Each number is 500 + 40 x the weight over its row's rms, rounded and kept within 0 to 999. Layers, rows and columns count from 0. Numbers have three digits each. The size before them is the row's rms in percent of the matrix's.

# up: layer 5 MLP up, 1344x256, rms 0.0757, rows 909-975, columns 128-191
# down: layer 5 MLP down (transposed), 1344x256, rms 0.0671, rows 909-975, columns 128-191
# gate: layer 5 MLP gate, 1344x256, rms 0.0719, rows 910-975, columns 128-191
up909 100:525529498479515528534495472564508506465512489473470493512520465556423528427494501468448485600556465514527464477495560516473523508505432451521481509495493510470432546472515550513543544481518503
down909 089:419463439482407507537575489490555466569552477573497416466579456427516451527501500522516474457478456509483512505480473480487482429465516457499534561449533443494495510467479531483507489534489480
gate910 096:514534548498511424523446447487485531535440545582485475486561525444505447458569492534481511528490481594508477491467476522535434558474524553507448551518528442473519472515514490492536500526478454
up910 094:563528484532512479507505530484541568522532499515525566497496522497507528491483487470527478592510461564513467498527499484511449486438455526525511448519515497507484459488498513546506429458473543
down910 100:477488472520539547539512507464502473510559480483472516475502427512556557479491534479456479437548532407465399493507520466474503502464533496528478460540428524505544464476464517500451430507469493
gate911 104:463490511454450426406455483552497482536521556458569536464519596532463531482465510539450529462616503467504517509468488455517486611532441541532477492481569519450474473469516464541529477497533463
up911 102:507498455494464503471449458487518553516466524454443554472492551499556438524515584450483516536498496486570560471434488473403518505519501526518589438463527502421415515549502416435533483511547460
down911 105:475588539530440461486541523486506426492483483546514530524492518506480472479526500522480438482520461529507468430469461577468454439469548410464475457566469471453504469479545501547584453472529497
gate912 099:520533485449446498456548556545575464469531469467476511512521477537463441443500466517472514462473487482444463473556505483556488493524506468540471479491521594540401567481490495471467540553517529
up912 102:471496487486485436479443480539511463541507554527456596486456543558517488520396476565446502555542424464534488489477541565472509504546516521521455507520486487484480513511542469439529482473480473
down912 104:520469540521492426482510531504439473422483487443579529594536516481505474490487464506500520522478577470513482536516556534500498510537445469455496467549577466493471480516508553505535553497583491
gate913 100:486461464412526533409545563517517525443467561532530499587454471478448564533586539541504576473506536488489479495516538537536520540515468478476429496510525521467442464469515507498515538540482497
up913 095:513490547498582542508600501502461441566490535459492503594521573482470486564521459518446483444465486462544506472515454501526505562543525506478496517443549496545459477460479515544494454574494473
down913 095:443525503501527548498458529472534553513451471588480446457546475542464481490443466485557475533445507517546385454483519448422527424506531546536562514521472521470455556520522557426523523499535502
gate914 097:453520457496478527537452508489500450464425471447457499445628410498460527488462516507518536560513487455447550581489458464533505452557530456506555540444475524557520494445502514504493498517465415
up914 100:477529496558540513530533516470486484530513509488485493444565573590528521489558512527439443588485544460487486499474474501549484461509449541537574444562489518531510500451493481467562486491482487
down914 104:487465535522485535490454469512468466559533522484484482508466493446477431524505459483456484509455487525588499541519495533524551479484477496552504532495502429514434551529555481546548514509476474
gate915 101:522537467552481547502451557505464478447471458529481477515494495543438510511529501542547514474562504485479462513429574538534533481508573449519489530513437539504535514506520446440507544508468508
up915 104:522519557489565563482539399502568573512562500542463516539483475503554596504573383481457494562527554476516482498542495455458496514495489517486516483520481462515443499440520531465532492532470502
down915 101:514409532530474467559494451545509522523569418519489503458539462514527542464621524526454494497498508486549548536493491426506514480469460521479597520548506562508536473569537460460453453528563423
gate916 096:544534470467463538493526500512501540610519516498482487454446391589412507502517478455447454547578498471474510466477539467532503519505506510378461453453525573506489417537524498524529496470477524
up916 102:509487512463508540471476479508505539488488526523540500510441489490533563477549428528504455489438440502518585582524527511434506437444455419519469517493473539498534450468447551510483496475524554
down916 106:511459417434540483491538497507494575410389464463523474500563544472501534546473512465551519490499522546542515425465479458512542489477459492499505522452496542485452529470490451519472544446498521
gate917 098:466421509489511492550513549470519615488516418560492475481486571474476469429482432544505416475485556531535546527487585498456517475478476469478508544530489473519515442529524504488542502443490538
up917 101:538428509564497551509502533488513533470497503517458472532553372525557529510480531484519474556532471458513439550486476497466516489530481546505463544425544505544466615451492551490497511474450531
down917 102:476508502541495514480433552515458480481489471529475529498456502573493477502488517556426496475582564566488502496502491469528502522499476514500499485526525522396533575521501489424440494504445494
gate918 095:495507557522476457535518555468519557522473485427436497470541524582538469497531533524507579526525473480513503513495489497580552494441511548564507483509480534482428453522477545555544490491579496
up918 088:539512373544473488527443508486472530576470473416425494500480499493480531454485464530489495470477486543596546450532510487482535532440536526502401504491492509460527508480481517466462431481478491
down918 085:496485615446528481498534451422540435472509498553592452464484538483474516505446570484513505528509438549436516516511520581524473457514536484465566488515433558525582494464504512502552524503439541
gate919 111:479502458496515549541476476510540480549492506524389482514544479534506549504554516564554573423452522564557513618501492492523479519477544533510528558530470515504483371545500567550548487440539412
up919 107:453556534453548468531512544579548485524477470526540486513492508545404535476500548511538561499496462522530445541458525473482513506521446483479465585488482480549520450538515522532412505512442506
down919 106:540490468526490485502501503596526488491505512547488486447596520479530526495505490405513469498435527501521529465523505505498528492523546400551462488478554504503434554575456578559475487448447503
gate920 105:457476496498542457492470544418509513515521511550498513442506534526521481474478479567568455539425508491528580537504496472525579503535426460543581561509502562454525482472447478451522531539532510
up920 095:489486492529469536453491541550512478480482491505570539437522523511505513528523490547532499473518490498496484444503556492472506469454579433464493458539534477556511476570495436486448537607437529
down920 101:509564498463538493579493463425481524513529488546455489530461494481515535488437449545522455454481497558553482486474447491478496591579428548510539520493524495378485498467424509440469457482540481
gate921 097:496521584507587540563474501478475515424522502485499545519468477507490491507499522539500439548527585494530461428522473447445489549554506530476515479475476507466580462472444511459433556443389570
up921 088:501489567462501571584433487506537484500541475542495447455431488429525481493553452496483563553529440512564564478520514514565529462500539469563506542478476499431439488507463470559449450565530503
down921 091:497509437521489389407527518538564491449459539462501562514529496580524484512487592473468512486457532483476446525474577517434500545477506517487499446577510446560500550513507470471539541512537458
gate922 090:519422519534465459517506491453582487504446543576446500513499449502509488541568546477544593578522522585450499535544433576516514559513545574486463570499516497564517457481495534541431377564495554
up922 091:507481506550516507421400425468400521596557510511548489485491465497448496444465511531535505566488514540522518465480499458524541489524463534541533533535493491488509444482471470509478428536568522
down922 087:504522476515438512563603533584506453463447526480466538512472520489518471473520500478549509518501502549492529561569550494474477459523472529492441465454512536485517585477523559484446543419536507
gate923 101:458458438489504553517451465424483497531470433532494496426457511461596499476451475548590492484549551565461468484481481495563469535468570531467574432463473531521550507505562470465514494522407476
up923 098:514452562485491456519512491422487475506485467510568545517509486485530404572469538527481507466478423481433490541425492497513534569505565514470476542489480539583541551502491478463470559483503578
down923 103:510424469498567505497525470552488513493476593483527493472530402472468438517482489542427495483487409516516539523483535500511493435453468528578528513504485421456483487456578466451580482532478530
gate924 098:504486505507436465470456474461494447526466520465518540446487534473513504513470522534476498518581460494507459523567533520512525485471521492500460499458566411505479521586513525476561495544495558
up924 094:452457454446447498501440442557535472611506483443422523569488496453502531527501538463539496427485455494509477443475553422591493525512489446514492535576500426519491500462516472500545542432524522
down924 097:521592515490511531501426473430394538497517517516425532491533443452466516413482536527521420590488468436520536501511527509492548529506513580482455501494467521475488515472559508471487505489599544
gate925 101:494538514480582523559524531534569488454507518505486523514465420530449511505575465561494515529456486472481484482506465498509502423490555532444535475525502530488516509487474483453512463500478524
up925 103:468554530542489511511536494472459410499432578526481473506506472407565514529449521521511483474509479448531424508473480489472424500492555540472425496482465523461461557460468491434447501489504529
down925 102:519378427471490502574533506514475453526469538560442494532510517561477504527453538477504538538560473460484563512497501459437545479446530521434531522597545463545575469490477461552534565543531476
gate926 109:546458515497546436485495469567497525465484507408506465491524470421470475472522452538481489544471475514478473542552411442479540474470521540466455500490502520541501479504441493553437449536559495
up926 106:521530555564498453532453584487535446517462480523491493519535525510491487568441457546433520467509501454547480514602497540417478445528514451414536529427430522477561507473499488471579505541501461
down926 111:525497530528503476462513441564452544500473452532491439437512502498427522463534535528481408540450445505482496507513496410524538461519513485456499487477532471494461433412445491493528507493489545
gate927 100:492471469432490447550487539448501556492477539412512463476535479548477420544464568499490447454522484467542513505461561536521520463483553503539515464475482505516462483530518496561520504544489468
up927 114:463505526450485449495522510515495537476564540412492453503520509449535554468547401444498477508490471529526429558499536497486438506495465548494483519498566523497510486462488455477490454501434423
down927 119:445588510501511466487504574456448499503493478451498498475421577500511558467508468531459489468494481465443549490461559482495500587471498596503456463493506556507496531489534511499472531592527478
gate928 101:479488505490491545473448498505522445515540560486450567451520477512439494441499527505501480471571532538518461483499464431500517569500435554421525464498511484439437440532538464526505581487439449
up928 096:443557470450541513438481433459500486534488491520566595407562471436505512570579458486490521454512505485535454463478531525413524447481469458490495542576461432427465505494502538492468460561464450
down928 097:524449545529501567500471512561539478506548531478434446412484533471490542467532512579503482481504512455498497470460531558534529495551483571490541520466494510479543522611541464545493448525497591
gate929 108:471516526544528473490445471495485540509488498508467514494512540527549511551430524440454466443523459438485462513430505430569438437507517558471521506458483462497539547473489385524510520492630542
up929 106:557593591588407502412486558470493505500542530453404534503536514487456450529440526470549542496554465512511457501526509559495490574473522549461498456521491560476500473556488476465549504544473468
down929 111:498498496503422513541486441480483369524519540545487597502430462494497461541507541539437474496444496488539555472469523411465558505455528496518444487584555468446519522447475529508460494489500440
gate930 101:529473499532511521527495410480474508543437489492475438464520477458478499543445462539539474529555534476457549474450516490470544454465503469522533479453531455518480510447434543491518555562435504
up930 107:481467527484479521520517502452426525471566481517513530499543507467543555466434451483533439442492520531530453525552529513545483434528536517527494562511532432443583518425521545443462498537597514
down930 099:510515521514500532612511556409508496501526510470561525456504491472528523473482573512503531466497502458518479486467561547603489474517550455552495492537477499433561507503519543445487434511524505
gate931 104:467521487508509499489410488513464477494504430533474536468495512491530556508407509480549500503505461541485547506438506492531478518493483467477514463489515442471496553477558516531470490460514530
up931 104:546570498543510550490502504452472518460540499541539500467424487507503498461490498459424474542499544478549552497481416576438478501491444484421433509489552494460405498526556541465498531487418494
down931 101:452444477447455534466503484578517493568563541596520493492555576498510441548421502441508510369470498520527464538527478502568453487496497506479473504476452469438543445513494549524456442504542455
gate932 103:423563510471529488422487503473504554461556460466549479437474459577485525492457555499530503484442508537395536492508550511455431540501571528549520496554480607457434488535474500486540495489574557
up932 104:441597519504511495486580484455532510527496480547584448513508529502490542586543510490446450490388510547491476488523549497479519513535467476542552489506445529477436509549496473443462539505495447
down932 104:513580503536504520402458482513578550470492519480529483499477465543468466538520522534511475497412549552501473541464449487553508515501511551474443529445498474498398504469479485523503544442562486
gate933 098:512485501453486539502427444531446406524469494499413559539493563517477532510486523472499512463487451412469530540586451513468463514488582476503549497428474572513520518561449561581515512511574459
up933 104:438547579458505484499501519461454478466519577564513494514496525472508507476526462531493503533508529561507513496467520535531434530488482469477546526505421520490471555571505496513472448522481496
down933 104:582503477501549544518504467534548540515558531420486501514532468511446546455488536453505489498539512423463474504499536503485507449505490454479465568524552453524550556506546455558544511465468492
gate934 105:428529520511512524534453571538522412425496523502557499526506456485518487493486481574578520553481526403467446542450507472487486492545499480500439531530473497473473452451436457498445510565493506
up934 102:452469536490444463456503564521489483544458514462486532444493463567478544518490502444492398551550536402473539462528532413542521497448506438567509475464475555487528531538480520420339532454482535
down934 101:541467457527568476440432440474503551508532544510543492529523541521582489491514496511562490483523489554478558521536516531522500638457477486557506448555498461596592451543584527463452479533528493
gate935 102:552505568481548408560493518455552496564429533492522556469478442553503513511477506464482440520524534528553585491472536537478495535492464518497560530490478561501593544497472514467537509455558461
up935 099:509433497503484553489497533463501516478514513522471487553449463551510510544571528494454427477512512481449537427467485452451477487571474461493443456495542501498454406566510487461508439510549569
down935 104:497514499508496508532484470504574505479555533467499488491503469551477533488445489546502542481485457509479406497487531517484504577536401556445487454473468486442458477494457472518442526501600491
gate936 107:470510528418494524468483487449485405532531496489535550518508523484449424439524586515488502465484504484480416530494519488464466486572459530468508494580472536511532530511544514487481532546462503
up936 100:545485478471440554479485477496489478509557533552573434480458496515576507399578460508457492507448540522477499438496453553525456529436501541486524532529507533526464457479511431471457509504441475
down936 104:466506483475498470456525533602501508463532510452493426528575522459514546530511473492529513468487548529526449494510496518494430456498504443558466477487497440450457483504541550536449506483495452
gate937 109:443541472487446528505459487502496445499526490565428552485533498511530472518516478557487514483469510513511529578495504459450479463503512489502494514438552422463523472530506457497584473491529498
up937 107:567480460584491566497556501508496504455463494484500543490522457511507558457475446531410517462480528528464544464521520517495486556504506483413507539452539527522484566425518559470472453515507482
down937 096:541571491388462518539463526437526465529437528520483502524534512466512524549528533513472479586506521500494454469493496535519566494495530498582464489468475421529489506605501432513543552454533474
gate938 093:446513557512529513414491570569547475519458470511510553538467480469456557464582492483536411480445501515456500494554417533502409488508541554460474452494482494508460461497492520472408472426492549
up938 105:481468541490558542508506529496507541571509474575475488578473522513534494517500477501480532575498551477499466435516473498524492551494542493533528550552465477441501500518494462549547496508436492
down938 109:521536557551478544554486499470459538482476524514559437480521452498508567539542531486465481530480534543491438526461510500555448492544510497509458535479488507450469468547569526449547520502471505
gate939 103:491568513557498457488484535516553455524529533504504488437509505556515517494554454519509572503452491438446526438444490519489527505504492481499453479443509501576542487521540563491504522551491412
up939 093:508427528458538530394529560568508532508469512545538457545579493521509529424502445486512506475512438490509538550540540398498492552502542456432493536464520537495487490480490505421486534519519506
down939 095:534522511519448464515431534470490510545521440488443468471480477425496463485514490512512544456448501421551473468465500530485578532490501511530535559472520529567625493506462561545481484502492443
gate940 106:447487510440443547513505449478580476505411487527456492508555562514489524515498557465492409485476530412428443426486497454559464511477480494515504473542512517493528457471481465458468484523539484
up940 109:484571511491506501557560618483532536523472515553470516524555484468541530451527494528524495520515474534564536532596489444488425509636507517607423466536438504451551539486534539536533482509485557
down940 112:483503464557585468500494454497556467505499493473533482494467506496549513487520446501488402468504503460511526503453470540541546547492418451436505453481468467545648494525503433504481531475522460
gate941 104:408507488527510438559527471487462506565417484465509444555448550478530558529489483520546550382417550545485525488471533466485529488477530441490470446502453470487487476472520567468467543570481474
up941 103:499476450516579477481538540523532580552518578519558516559416569499441453472422533500527487518549503506563529521506501519514417540408450472485494539516488513523477457445426506522522455515425527
down941 112:516519440430479507484490515487500438430491496493479418434484510548449523459501505498503537505477489510519492491557508502522478520540446475497435429548544559479508593478517501428507513435464584
gate942 104:542495516525495505489495570448514594490507523476473475512513545484497424493558484538501450435509473544530438442565439513481527512530577493494459520470467377547567444566517472449475485447471487
up942 104:541535480550439456491466523573451567509466506570556445481481537611529500528500516488492520503522504592505504453574554489520461516472515596509460447501546461557505504549534527495491508488485540
down942 101:457498500521517477483467454503515539446471566472434451497566438485541528512504518523509470503443542515520493503515500489511544574508536529507490522461502542423403448518541510454526512509542423
gate943 109:516487481526471529578455532469524442433480559538466471541494503445451535547551479413531469414515516470518540475520552562530566419456494526438469492550513593517502500521460564513505480523552517
up943 129:444474408472528528442472451502460524523509507476514528488484481563548489468463524527478526598584469518472454491498460481554369510510452469471456484438503415465485593451505427530468459492483442
down943 108:418514465498511482485492524479473488517572449485567472485468493556533423474526524601502490551544508514419508483499501520469534535507476524548503586439487454398509489479482519516478542523467428
gate944 100:581484527488483514525535520438483495609560436495526424550553512496492539525565430535549503529528463473552497510479440496461503532444522530518488521481484446563489466501478530561465495581569495
up944 105:510564494453416497476515538546507445468487501542537499480496473508507488472554522502460477526541419564554499507476469506507484521541532550512505485436505554518453411500528538449577513407469443
down944 103:462448519518528509534514449502510501537489554482589492481550495507463529530511466473540484510526523488491454438469504526587401599480541467554423416484506500448556474469484432484410475459573518
gate945 098:497497486442499438471493518533534465451467499556467487499493486574532546449545450528505497521527443424455507400544495466468468482450482560429510468541467453414494517559480481483486473513486439
up945 103:534439435484525523540463412561558509463485499394587533464555549466578498523547529446517552500520572548461521585517486437505537521456457525525478529507478432493470482502528473577587535481466477
down945 115:561545479513525553571590587519525530529501528531495516498476511484489581497434510459560458496507506493452518538545425507535530547513485539478518537526552582508445536470466511487507509540531542
gate946 111:474481436490478516558434545513582528434509495476538460527477536518428479555467500473491555568519549512499554472552495514524432498449541490537419555495514460530449402527480491491532505486499435
up946 117:465478456582512528484477454443490450556550538466531525554448518535512505493496501494465562551519525540489570512493586546516503481538486525525487542415520482521449451478545493519483510514492419
down946 103:488537452480457499501546500466510495496446493477435473460511484471519530498539452470575473400520547487518484449478483477497535567489543551513369460515451440486547534498499517486508480489504585
gate947 095:534529561536432480514466579500503479509478394459469447524472500571563488477512511443477517457507475554487460517416486461583476540588504461559482505452430489512491432474554495568530500444530546
up947 093:523546538498415464486489535518411501544575455577470466475512498522456472448463537481556494452447468551498462514430559548501544464487432440507513536604547438436439481572496524481499515453492489
down947 093:451533484515496492493517526551538505511524514537526468463508550543455494550474542499481484531578499449445555462559468506511543485454423544496454555467487484476482558500442553502500579528473490
gate948 110:500505495510458453450489486497570461458526528464467444464529520579500483516538439448469544554437528568555499511507533463545476498460559496530462531448492548463527432440472496493515530487496510
up948 104:486476492488420474486500537578501486533504487449464548451516496505530434472507493527458441454552481458477466457489494485539504500550486573491543506520477491552443510465484535493544512463454529
down948 108:493508460492382454494431466489452462514366537472465430393520546484565545475534539502503516481498537512546528474445536466511528447489477555518453498490475547566539511513565514555452588437479457
gate949 094:467504510512504531476407472508477456535527519514481565590569579536522502463474448491591504509556391514524496556525510512527530418491475435421515475403435491521510614469542475471543569457503450
up949 085:514558606577502557503577478444473509429469476484490500465526463512480521539442536483532469466471508470533468450525488422517456623450468526567520530524525463468509568527480553487517499497436539
down949 081:493462393467476459497447468562473451509511528439471543507510536471537494525468489445459555497528454507462516465489492534459585418501530446451531542521517487515521529476502451574448552470461520
gate950 100:508503452545485482552522517531494416519474558457469438355463482497438532482543485465480474518532529500479466516540493626459481453479545515446491473412428507517500468489454511497512453351482492
up950 095:477538507512492483558555514504500595526510452507452518537539495481451456438508568455522416521582450536447471513414517545436505480566482497465495511425535508513518489473497474554475511512537506
down950 102:557473520502478501537494513549442499433431534532492448481557471444527477531440517471506528517521550465445495496486507507549606480447518490515502464509372445478512473503462504504565487425532494
gate951 101:460457472496456543447478520487481519500486492418465508498556509506495433559479507500536523524536516526465486517509443487573532481566525458561480528510553459471535557564473477559515554468524488
up951 108:512477483421542511502480503498531506550388492564489489483486497496539541457511504505481486454514477502577555445467519498448509495492439568487510382548464490501529530561546459439478539467508462
down951 112:462490475552385527503453469535515493597508473527526553495457512554515461508540515455467477511516504516460502490510512522477456484543482416481437493565532509585504494509514441541525514494497502
gate952 105:524480560419484512577475475538521513455516464591487450503523557481469425519459470479522521580597527534542563475469499506449459537524455490466524523466516565498579563496501496517515495515532525
up952 106:551551440561489509492543542437490544517480585474498532392527553482540448538482541507448484541482468501490524525499487520487469492467509404493430456550464462498428452485537487526421504539451497
down952 117:528528542476571478547492516475505464451413461533532462551434476462489436524481550498531556504520558556501432463483521504454454536541496496467508484461575487434590496534507551456540475497558482
gate953 102:501525534578563513505522501492539520573531512460560500441574456510535466500503499495489464512562504419521477500532516554464502421503541493542493365523541534514553510463503473477564492500492485
up953 093:475512497510573504534537546522528531532559515414452484476480523477497447501470497544488538540551481402509520536494471493494502513504523509445412507408465505488562560444495491505455483502475581
down953 079:492503575485474538489488476520542476452494468528479449447420554488490510466459532451556452495441511552521521484489514437493532552462448552479505570482444424497438516541521534496524473471497490
gate954 100:506531511516529549557476460507542531507514447428553516530523506510491445565510582544466570507468570544501560510476428512480509519547533458545399522499525542497510456431441458498471522502483508
up954 092:419501487452598577525424487545529485490564503433420494579530508457588514489510497500533565527468471475467524508420419510504481534522489545551517530455601412499550409432517497475525477509549537
down954 094:491475468481435482454511525499446546492465591505510573462500492523463492463453431485546446472558517470508480394549591499449471483399524478453544429470464489517492577599506518498477496520488573
gate955 099:520446507522497507433516521585472449496539453493519605467558469498490463476499569467563483434430496589525579612526523477523524522543528439501451473539548437494511478523494489506436515478448539
up955 093:474511522479559488539516534492472534484505472517589543549547537521543551441463536504534494461521565539534515474501400505534522609526533465557449522577471474584486471430490483558538432444571494
down955 097:511540493534512481457452461494524434418503512554502493502455532500496441508491449560505493555507507482490498442529513563481570432486532556487569574479542545458519565492591523451453531481475469
gate956 098:460439539521430533543483445411500478518496487473508515576491442557441438480466521439438610519452541458500519471539498502503498533460498449511525454457556506501480527544532534523426449490517516
up956 090:485528566512502485499453490414495477479564472429450485532550467496456545575417478494496433547490439484554498463522521450478507571529470498526499517491521464466528548405511494531501496552459473
down956 096:530462482461516530448503539534519517463445495493515426527522504501552526549502517460473503477446564538498496603475410507550476475526538521471521467559502483492474524514446451512517498464535489
gate957 097:483511511477537544594436470510501496430504582494505563427499529517472516501490488556453528546514526446504542511442477471496481482496502503585469494471522415489522541433515513528459560439491493
up957 101:513519499541524440529434490448518503507480486533589492441459441491599471514490445458457528493488514513541470462486478466468536477444470522493583551523459534565515486529532563445478447481571463
down957 087:474436386484491576525530480476477540503448482475513503527492509466495534482546515527464532582536520511490519467481556564567493593519518493489502487506499492410493437519482482492440600457496534
gate958 102:496443468556525532491517543516551484494526522455523630540480510442485502461504452533486589547492532518530487466518526484507460482434507484448523413498484530489513504474478468537480451454500516
up958 104:466488540519519529517502483505445493502511566479447495526487488470513475536529561511536518529505495452518560398458376535551508532516472507548461511538452469541461527460478544597539462532508508
down958 106:512500476499519475496551545511526565532527460548538422472486549521469443574546605463534503498465528454531482560466479480566508511472514516453506576487538469524518570453538430486509501537542428
gate959 102:478535525468533491524509503555518542541518566497458519550490515498467547564468425470417470426476504447484480561444448532411455431572485584515503457506490471535439499606526439546506559445506508
up959 098:527507524476518524518522529468542461489499525514443498537529540396479489568490534488533575471464486482468499500515531535517543577512467533517588486475483479539416481491470562427566513450513483
down959 105:478504523518559537488502530495564457553454493466513453491502532463540473494455433456453541509486505491539473504463487526399488534566523511503472527498508496484528485567515438435531477516530497
gate960 102:514552475522568437470460495396466484529491406497488501522488433487519551486475505503475502574417468484507532502534496498504489448517546484509434491495505463514503543525482478398515534492403487
up960 101:524486470520458484458465547541567422439540510503462484473481544469437496551480499478472551525533495520538548504484493411470545480453440527502559529426431424408527528515559526498491470471493560
down960 100:479545453513462416507455526479516494535448485517553462490421442420477513501466507472560503573512556472498485493527496483500484464527577473449513439498564509519509528522476523483505533483558551
gate961 098:491513471470502492479548497522570558482510550392483482468507491497493468506460486513521446494530525488545501460527531416541492483454480550541469505530538489448526477480542408538497509479401485
up961 099:556520531445461553474468504436456468519534465472558516511535550456493520549580483492551532526538558458508505510547494532494484479574475441463537587531477546588502466583527495507496482506533454
down961 096:508455463497515541544553537464571492495452588506401484445498502497469481469467534525548491462513599532513487488493531488404521555460473477536500434467519454515474497468481379532439470493520501
gate962 081:502514538430504482516547543451571442503426486563507501505537519543474533496496436561515480520521479491477492425484525505529557479598480570515509487492508521534481483446443539518495497467476493
up962 082:595517500500513506515504484497482466515492429559487496463580519485486505508511484502543481526547452590485480436511496513448449432535471430531549457534471540559484513494520467514460521562487480
down962 092:436472549480511490522489487540501491518494525502539538535458514495475462494443532494452527462491491411495503562511497495524482545472560509495498547429508493458526485533540585483448491546500542
gate963 103:583559409432515545517488521484480482432537497498527512471484486544394508443405502512485538476571498444438430533528471554526529495558555503519463466495468566463551482521527488506481452470561507
up963 105:482497463449468546539444479476498508490588468428575453446499509467501474480437545433493491521517518530466539483474525520527489463528503442504520461493492563514463482513470541557551533518495478
down963 104:530491539502454546535523474440522509518486422539570458514495515448508513494531511493428465520510485445501450579523527483515582513471513567512532531467481564442520466498496490477478496483496456
gate964 101:443510464471499471486487491555527520487455532463560478501505497508438480536494575421502510457537551450553474518513451485462499511493539486498539502464505527446528564439570508456487506544475501
up964 107:501472542465542493467540575447474470449574442517510512473522530526587508517514472562527465491560425510564615474461533435432568472532532455504495496506498394517502469489529544465486471546435468
down964 110:497409560524486477488561533492485539534591539484484538559448434485521459519484531517484511523525491533426485474473423441542518567524511468534579475517489567511576504402554489450452497481504502
gate965 093:497523558527473514528532520470498482485504517486489501558441468509509542432510540494556453454412562489485488497461527550536415516538490506498444531528446561460535457507540494478534473535427558
up965 095:493524515457507533463473536558519529450541542480457515435475492496482518547489501450439470534501422525481448516577516491518518471435506521498513556523485461484474543515497507485457520432494514
down965 099:511525509525482455496506488469487597530497474513567464475475435476461480443520526544474570504542519470529509523496498501411456415492478491517499484578537567544545469456515524519552477516515543
gate966 098:563465472482544530497550524526579517547458447474472520565532518482528478466515463536475464476487436559540550566620542522486538571485464549514479550555466501455476513466544472524458515454485482
up966 097:506486518470502473498428505435508564439521461511460504537555473561477495532467476575486471549520495454523523408508629549514503545507518525461529424552449606493556539522481464481515534541469568
down966 094:500483517529487551503516460531463449466494545453583537525532501473532560550465530499465586502505505446475509521510484510539515466442597559506517529537538454553462504469485562571478544508465463
gate967 102:431510518507513499492471497522482491452520496532431416494614504539519581478496470504603486490501487507486493459460536517510498524568594513448537469438459457533476485545505508528471564446488523
up967 106:418423514468477473573539473412439521482539550550491489455541503451511393480444495572502559440480533412482481523490504398452509419582559484592464468513517462443546522446522456517495528524502491
down967 112:510471546587464487507516395507519513507511437451487519582512427494505524453537540557406514550520504466496505515561477489542442531509503486473469532537513542521529501468502511527578540501517491
gate968 100:415433490442496532476517502466545530516468406474483533537529492523597555432444483486488479520477499541536536464558468568498502595483482533516482517554534531551510546489542485471598522478545557
up968 097:509470503514498466501448512492501435505446526497549448568475472579475438509465419499448497440495466568536497578506466456496507565460508505430568499554530580549520558569515546465442502446505503
down968 099:463496502509500583522516510513526551539536465489442599503568506507494544486511595486552448578460514493459493483562411570510492510542502476451460545520530484490467530448527466536538473543511569
gate969 104:505490512495548569498486503524480488482461473509519538520501561507516509459465467499544483466507480552563537452513528505549455488497494497471519480528579516456492478536527478532441576494435563
up969 109:511493500454488536474457562503495533485492491545477506489457558535509482472532587462474538504472530484532567436482579517458571554514486517507518476480525509429553484539526445490510547532527521
down969 087:513467443491485469465576474473622579453494467467553495486512502513526480506503534537508495523479565539490491503444558545486423501497433534509506480540428434466561494483536485500513528428505548
gate970 114:499482502516565485490487482502542557466476474509494544447519502567493474508460500555441460501454554509448410479475545484501511523525512445529508506454546508528513485426483544440550524543510505
up970 111:509514494554510560485434510442546537491508518462541551562475461538457547542483510520577475530490519573417466482531504512451490414517478529477499449498543484462414452538539497489500479521535475
down970 105:510488506518542506522525459503541534503420465540510467455540509503521441440617486491523525459532499529559557511494537425561520485490566529472473603547489523473509521524521505482526557502510477
gate971 099:541507485431478510501426538477481398502468471479446567455490607541485531505522536482530459504542447464503514516472421539534499497464495535544564508466499571490513532446479470515491536531451497
up971 100:483513472482485518442489501548464486458519488535531517448457493504574495502531472508479497468489487553575441541494513447526425509491491449521478485549544460462472492469489535475458534471514525
down971 105:452496527491438491478509482505539474521521593465494475446549471519512474540486532486521487516464491524525473455422518565512528505496471520463481490527457544532386541496493495484524424522540483
gate972 104:538497533517512514461402454548531487420501426522538495490442491547465481475498503515493493488478465537505545541523509427547577492465502540458530500556537510539492547450462553458505443475549538
up972 100:478401453496556550482460490563527535520406473425549508518400456554539516509488463515562461488544399518476467488530501487515467455457498471519595478543536511477497460469551475429455451472569547
down972 096:526576520515515494433521522540501439392553455465468501544485489502487470471572507530550521479421550432567513502620546536542547501518494511515485512565456492473467491482433541461525500446492497
gate973 108:435475484481473494517504506526541556518438459450530603416501452448568521489539483552516564509477468508559389459565527437510517483525529537431432526460491505492503514511493554475528471550498543
up973 098:495535552446520477490546521530507447556499429553595515426565474507542508525472446613537522522509483513466508484485562475474475585541451515508468448480526532497461470536483522408549477482413536
down973 104:576495492616550504430516494557530541469478493488434437536528517462512535418518476431453493562527531568572510562512514486546487531476501515487528538537492525656497471465479516501521510529496480
gate974 104:441549557512488515445576486513529462551474507477543463496446488532469504554496545431524536482552505515541516428434510505451452505481463538521516505453471439428498449490478485433515557557527524
up974 112:572576493488482503545483432458502515518463468492461471524479533478476527542471549456530470459537563528535490522551458581508473446488562598462534554479448543501492539482491445408562515457421594
down974 106:549454560534491461526528515558481522513474487484529503510546496497487512495446475490430504529431513517471482474440532490420509412465491467529580473482553471511491546529569454503399512501479522
gate975 092:509424533507531452455507452533567508524458545514451537514505506540441532495508423470475500442506596485591460459541445482531435536459453481432585540491522543458466508540522443450501542509486477
up975 089:522479478597464453461523538466553473511460535575420460488489526467476510491439490500470525448515481614580470524551496489460419536411490474425506500582534487502496515519589497521506495431506510
down975 089:508501495453557524539523584524408491509515412449597419496458475500511514493558502519536448563492456474487509508463504499544517537610527528562425530536451512498514526492453512489518449563474472